Weights of a small transformer language model.
Size: width 160, vocabulary 16384.
Architecture: biases on query, key and value, tied embeddings.
Each number is 500 + 25 x the weight over its row's rms, rounded and kept within 0 to 999. Layers, rows and columns count from 0. Numbers have three digits each. The size before them is the row's rms in percent of the matrix's.

# down: layer 5 MLP down (transposed), 448x160, rms 0.311, rows 414-447, columns 80-119
# gate: layer 5 MLP gate, 448x160, rms 0.329, rows 415-447, columns 80-119
# up: layer 5 MLP up, 448x160, rms 0.333, rows 415-447, columns 80-119
down414 099:491506484507531494483501490515571493490521551494519515462519521495553517489487507476522474514508511530527486486453501506
gate415 104:485507486514478506515495552491512510522502479536464467478540458476481522456514515526521526492486511460535481467528510495
up415 085:545470511510554470517516463481512445528448502468464514509470522497502504508464471473493493562512494514503525534491522474
down415 089:512507505478476506510510490481492518523495482539511493490555499502503497500553524545498504461432526476521469474498488526
gate416 086:537500492450491494538472495525452513522529495491470517491489483516513535460511488492463537487520495534495532502524475487
up416 087:454493462493520466479506445503564489477527467498515450503456532536535525528477513506515479482511503496555492521470491512
down416 093:552528500532510504523513515524437499493487499463483516484524444465487475469508488475522549489512486489464501535528490510
gate417 110:506470460489517462521452541531519485497470496468479503523516497511523515511531506473502481480482513511514507513469512486
up417 101:503533499488492471477454499526549520499474506487476500536535519504480566528531513497493479463474483512502519505485499447
down417 110:509497502496480482466461522483499455472515523449490458519519531519493477475500475488510503539541559492512473479530492510
gate418 105:510526446525480477556480540473480515525481508512484509522474522491472541501550520520491506488531493536524499493467484471
up418 104:540533488478506482505518499482500502520535527442506482518516541512482549522488509440493465501544513544535524477505543541
down418 101:479480499496514533499445504502500475472470488571500510511515497498523456505511505521500514491487488465487452564533446497
gate419 092:523493515490547507468501545506497480491489486500530505517487490517488513504482490493554469503543440495521490482531502456
up419 086:489473531472504516553502466545492512478516511446536520534523470536508538491461481540533491506496530505450537522489449538
down419 099:548559443530496511498486529473513503496450475527502419490484511520508499492547512490476566511508495450522484489459526496
gate420 103:515492489508497512508523524470519505497514484484543453475511547498515488514522494483529479452477520525493523467482526498
up420 101:513498457494502522508478494506488502554515499488513511468522512457506488516525489522498529503499499454447460586477515518
down420 100:510508508506489540528542522436548489474522490486508526478496490519469519500505489502524462467502527528556516473513471469
gate421 099:502522523514479479486491507533492516490498496544488519473508494520504537528500471483553524507478503490506516469526492448
up421 110:482501512495470457462478521512506476493514500508489524487516519493479492518479483529504525505489482473498542445490509466
down421 097:493508486511511554495504480486474508503497495479521506504485461499481472479543510516489477500510518539480478557509538570
gate422 082:539535470521505497538470538478521477504520495489527520503509524536491553516492471500479523505467515481514489487507478459
up422 096:462488501488529476463493484448476508525518521460474470515490504509496523508532495542535502506575485508505504529480507514
down422 085:531489509480480541521505514543494510500497477510526514490486507481540454501486525512454506454488480481520518475462489496
gate423 100:473529494512523526478494510486506519478572502508497480516495476487500453489520501493485482483505555470523468491506490464
up423 101:525541530487501498529524521526496500481473463450483496475512527472507505515506538506466474526464469510482526508523533504
down423 094:492479488509533501481500498465475506534551546528477454549462479492480497475511500536489512475543540481501498530496481524
gate424 103:482515518518487504490491526483463504485515471500490490533493546452519507485518486490441462491499501536499467539531482510
up424 098:534533496531482478470493495421515486523552512484527490490525477527490478471522499533463516530526487548511461501507497478
down424 104:529466492495499479525515477515517480471499549463532529469451484501482513500503484487448490489446534460510530472480460443
gate425 107:484485512498503494543485461501500498492569523500493531472498517494550506481547469499557521503513480482485505489474484472
up425 106:538476500515522476493493466512520510463560526499448488519519526492490461476510507492487505529488512536508457479463487497
down425 110:521501543522517515457507550514517514470481476498532524524463494508530513528504477549510504466502476487468511491525470439
gate426 092:490498465492499515511479495513520514519512502498468552483493470517494509497499484519433595489529463505521494501448488458
up426 097:471496497495508495518558478505509487530503506505505452506506520454487507513497464508552452498493525502538460452536564521
down426 108:530506515494497499518466471510489474496470453510493499485480491541505525467524506531475557461500493481480516515461455519
gate427 091:485547472498533473506518515491524522491464524481536519503493501536574491501469547509462462514525478510472490503486506463
up427 088:506559480490493512501534490504499514529517497472511521510498486516484544511496560464449461467508489513487463458535501485
down427 091:501486504509483484460491515515489496484526473515458500474526500478483515540507504530525514520507495484497511521525454500
gate428 121:510478495471456487502475452532555485518514502536493474519506527502492552501459549488451503460484492510505502443463484476
up428 096:511457441516471494514519454501526559522543461515538525488478549513513509506497523479515523492516462485485498461469492474
down428 102:496515527457516507504513508509539493519493499489510503513530520506492491516478551504486463519488500508498503468496497500
gate429 105:526493526482487473502479483511470488476497497493480506479517520491530455473462506500435538478499508513554512511505498524
up429 097:467522523497509491487446526494444490498493543497487486482520476503478491535509469489527475491529546479491541492499461535
down429 102:510511511497502503528527493518568551520528502482523511492480511561498534491467504513527543525495493523493502483509516478
gate430 097:511498532550494523510505506480500524527455455537488526508547491510504528519487516508511494546510500535506520489505481521
up430 104:498497528488508456505487479498534492518470493455484479542449503519490514540489481470473504505500502471472515457508529554
down430 098:502515477501493517477490526469450508476526523532514518439528477482479515475511499481483529503496500504526493545472485484
gate431 104:482498482520506501532478483492475475471522531490516544577498495492512497477487511492485486510524456513466534493530511464
up431 107:514498525486480488545533515473483487518468493539511531508496513466509502460495543466499504491504507437491507530543499488
down431 101:465503477467497504502466517475502500483454509528487511509515507528443485509523509508495529521496505491444498501454532512
gate432 099:534508489521486459504514425474526492511510506493459502463559502488518504502479483534503510502481428538509527479494473491
up432 103:488466486479496478452515474495517499482531498488490503563534522487507503544514503495466429478475486535524522461513504498
down432 099:504538493492505519525487544497483455492483542504515517483465520503480509467519526480518541503536539496481503527492513485
gate433 101:465482514505520482525528502511506463504525487486505505459492502548531504497461498493492465516535494535512533504481548492
up433 091:502494473512510464525493560456479522463488502514460479548482522472530526489519522493507496473509460474476473480525499482
down433 100:482485494532538502486536465504505453499524508528495534451481508529506489502489520510469486502511507513507530562485529493
gate434 101:510520500476516525460448472494527548526498498544461491523517491498526510478466542514449503480460519526471454562520518516
up434 098:472529463530503532502517500492507463534525476454529517515471497517491483484532512466564510541482517498517518461517523482
down434 110:511474484501503475484488525521463480495510493521496475509512509511474508456464479486504547499527487500491530486490492518
gate435 094:458484487448487496535524508495523509545569490486471505485496495543477503475517499514502535516486506510482487448490499459
up435 106:523499484543493525499541482513469504484462485528475534523495531436511529505515495516449483469471516511533481507487512526
down435 093:475509520476533472511434501478521518515510515495518504499483462551497503510503525481495515533497499478463492505520499475
gate436 094:515541513484502473479485516499469462492475488503445483521472506474474501524507546477482517537485535525520478467501513538
up436 098:481486501475490500460473482532527507531574536512475465546500517532496463498513485492510492498454543463476512532514492473
down436 099:538474497518571529533456519479538522469449514481484516479547478469519500506514486520484504468478462476555506476497481488
gate437 100:490524530481522525469468471464503526461497499518490499469477502531529517501497538478504470507506469499478498493485509472
up437 102:491480525525496489521479476503497499476475457531518489507522522487495535487484574478484519486497525510468474455498493479
down437 100:486516492485503470460535518483513516569502520516476470448512474515494473479502451482533483516490505515488511516559490495
gate438 097:520505489520509545471478523485487522524500475518528477512495488498512504517512485497500476494524534455477505496546494530
up438 104:460481476534493459495429554507511511497484502519456535498497525507507501527485484481489516500479471512486509516486507482
down438 104:539504486481506457564496498458514479529492464495543508542521552544477485473495523525507509524487457503480492478499553476
gate439 097:509490453491443558507490483490486524533442468501505535530485489511513520490472484500473498513465522516502520514530517484
up439 096:502496541540455492505499554534535484540560478539488506501492507503460525498519474470486470496518482438473517470471497531
down439 100:480524512522527509509493511500503513475472550521474499507500483497496542477468509495507519493469511481520552487519481524
gate440 094:506523492545512508483516532450530500494501527526480469478501494479514469490494497528475505531530521525494524490488483508
up440 091:495492490519481503484519479481513504499455526516536476495494447486521480474446494533471491487501449470501497462545485494
down440 086:458536484468538449499510508529511467498515499482507515482478530487511467522509495468512478503506521523508499510500492509
gate441 093:478526525509563479499536481541498542537532460511513526524494507486485535455489479505515504511490443507487483501528512499
up441 103:489512469508549485485474514514528465523489504494537523510470523505522486454503455536463500517502517561475499491490495482
down441 104:509504513494479513498510483490426531468474495494487441494537534432492478557518516494535484487519483463514504520477466525
gate442 105:494479514494540522504501481482464477547470512490511487504484504444540493520554488551449488450480538506520485495517471496
up442 099:477483455487489468510506488453487499510517524499479491478493519465493495503493493493488509487513491526496482461501458513
down442 101:519515504455482511485454513523559547453492466507529487525484519530513489501486547495510515542503505510465509481482524502
gate443 086:517508502513497519488465464474518547458518523518435503476522482526508439511482490505485546518471503479507480483488468537
up443 104:465526544504530506454447508482554483499481535480493476515501501457454497489491520510486498492506482469492528546455515465
down443 088:500472476472478515558508509496495509527511480491507554508480521535545511504488470483511453494473490475512514482501504501
gate444 096:494483490517532559524513495520512514541510523501511489563485504480472513468449501510477532495478488507552499483535483543
up444 107:522503535490546516480493469484502496498461540497531538446515479474489482477503484517519545539502473492512499493481530466
down444 097:519475499489469542505514526522518529514506527498485462535507534499528458516489534496483481479523523496490497511501502560
gate445 101:539470500520523485501503533461489528530465454452457453537488512540497522479515527485492497511499520511484493521518505513
up445 103:459524459487501514519534460518563498533493504518479504525543490525492450524478516516545506481527485505497479542513483477
down445 103:514454494515551531523474513437498483523520507487504499461467522491454462501516531547501505480549487496493497514515495490
gate446 101:534503524549464495510474508495475519518537489512475501491457489503494523532488483442488501515513497496483537524531498520
up446 092:511506516512490498517458508513464492488483479501481487510491560492480514524487500494514510504515504448474462537532505451
down446 101:533522530447531504483496507480523519522546481500544526510518467504500468513532537522490530481511502530526513500480513514
gate447 093:497517404477528503485512494510497518522514479504485487476553477490497489506537446510511499481486494498533526513465510493
up447 107:532522435505464496505503517489513493489438495474512501464543480515519474496506494515520471498517479484471501506496489504
down447 101:458505520497530515489535480495465507515562504530475525552513501471506473517476517481513504479466512490491483485511485513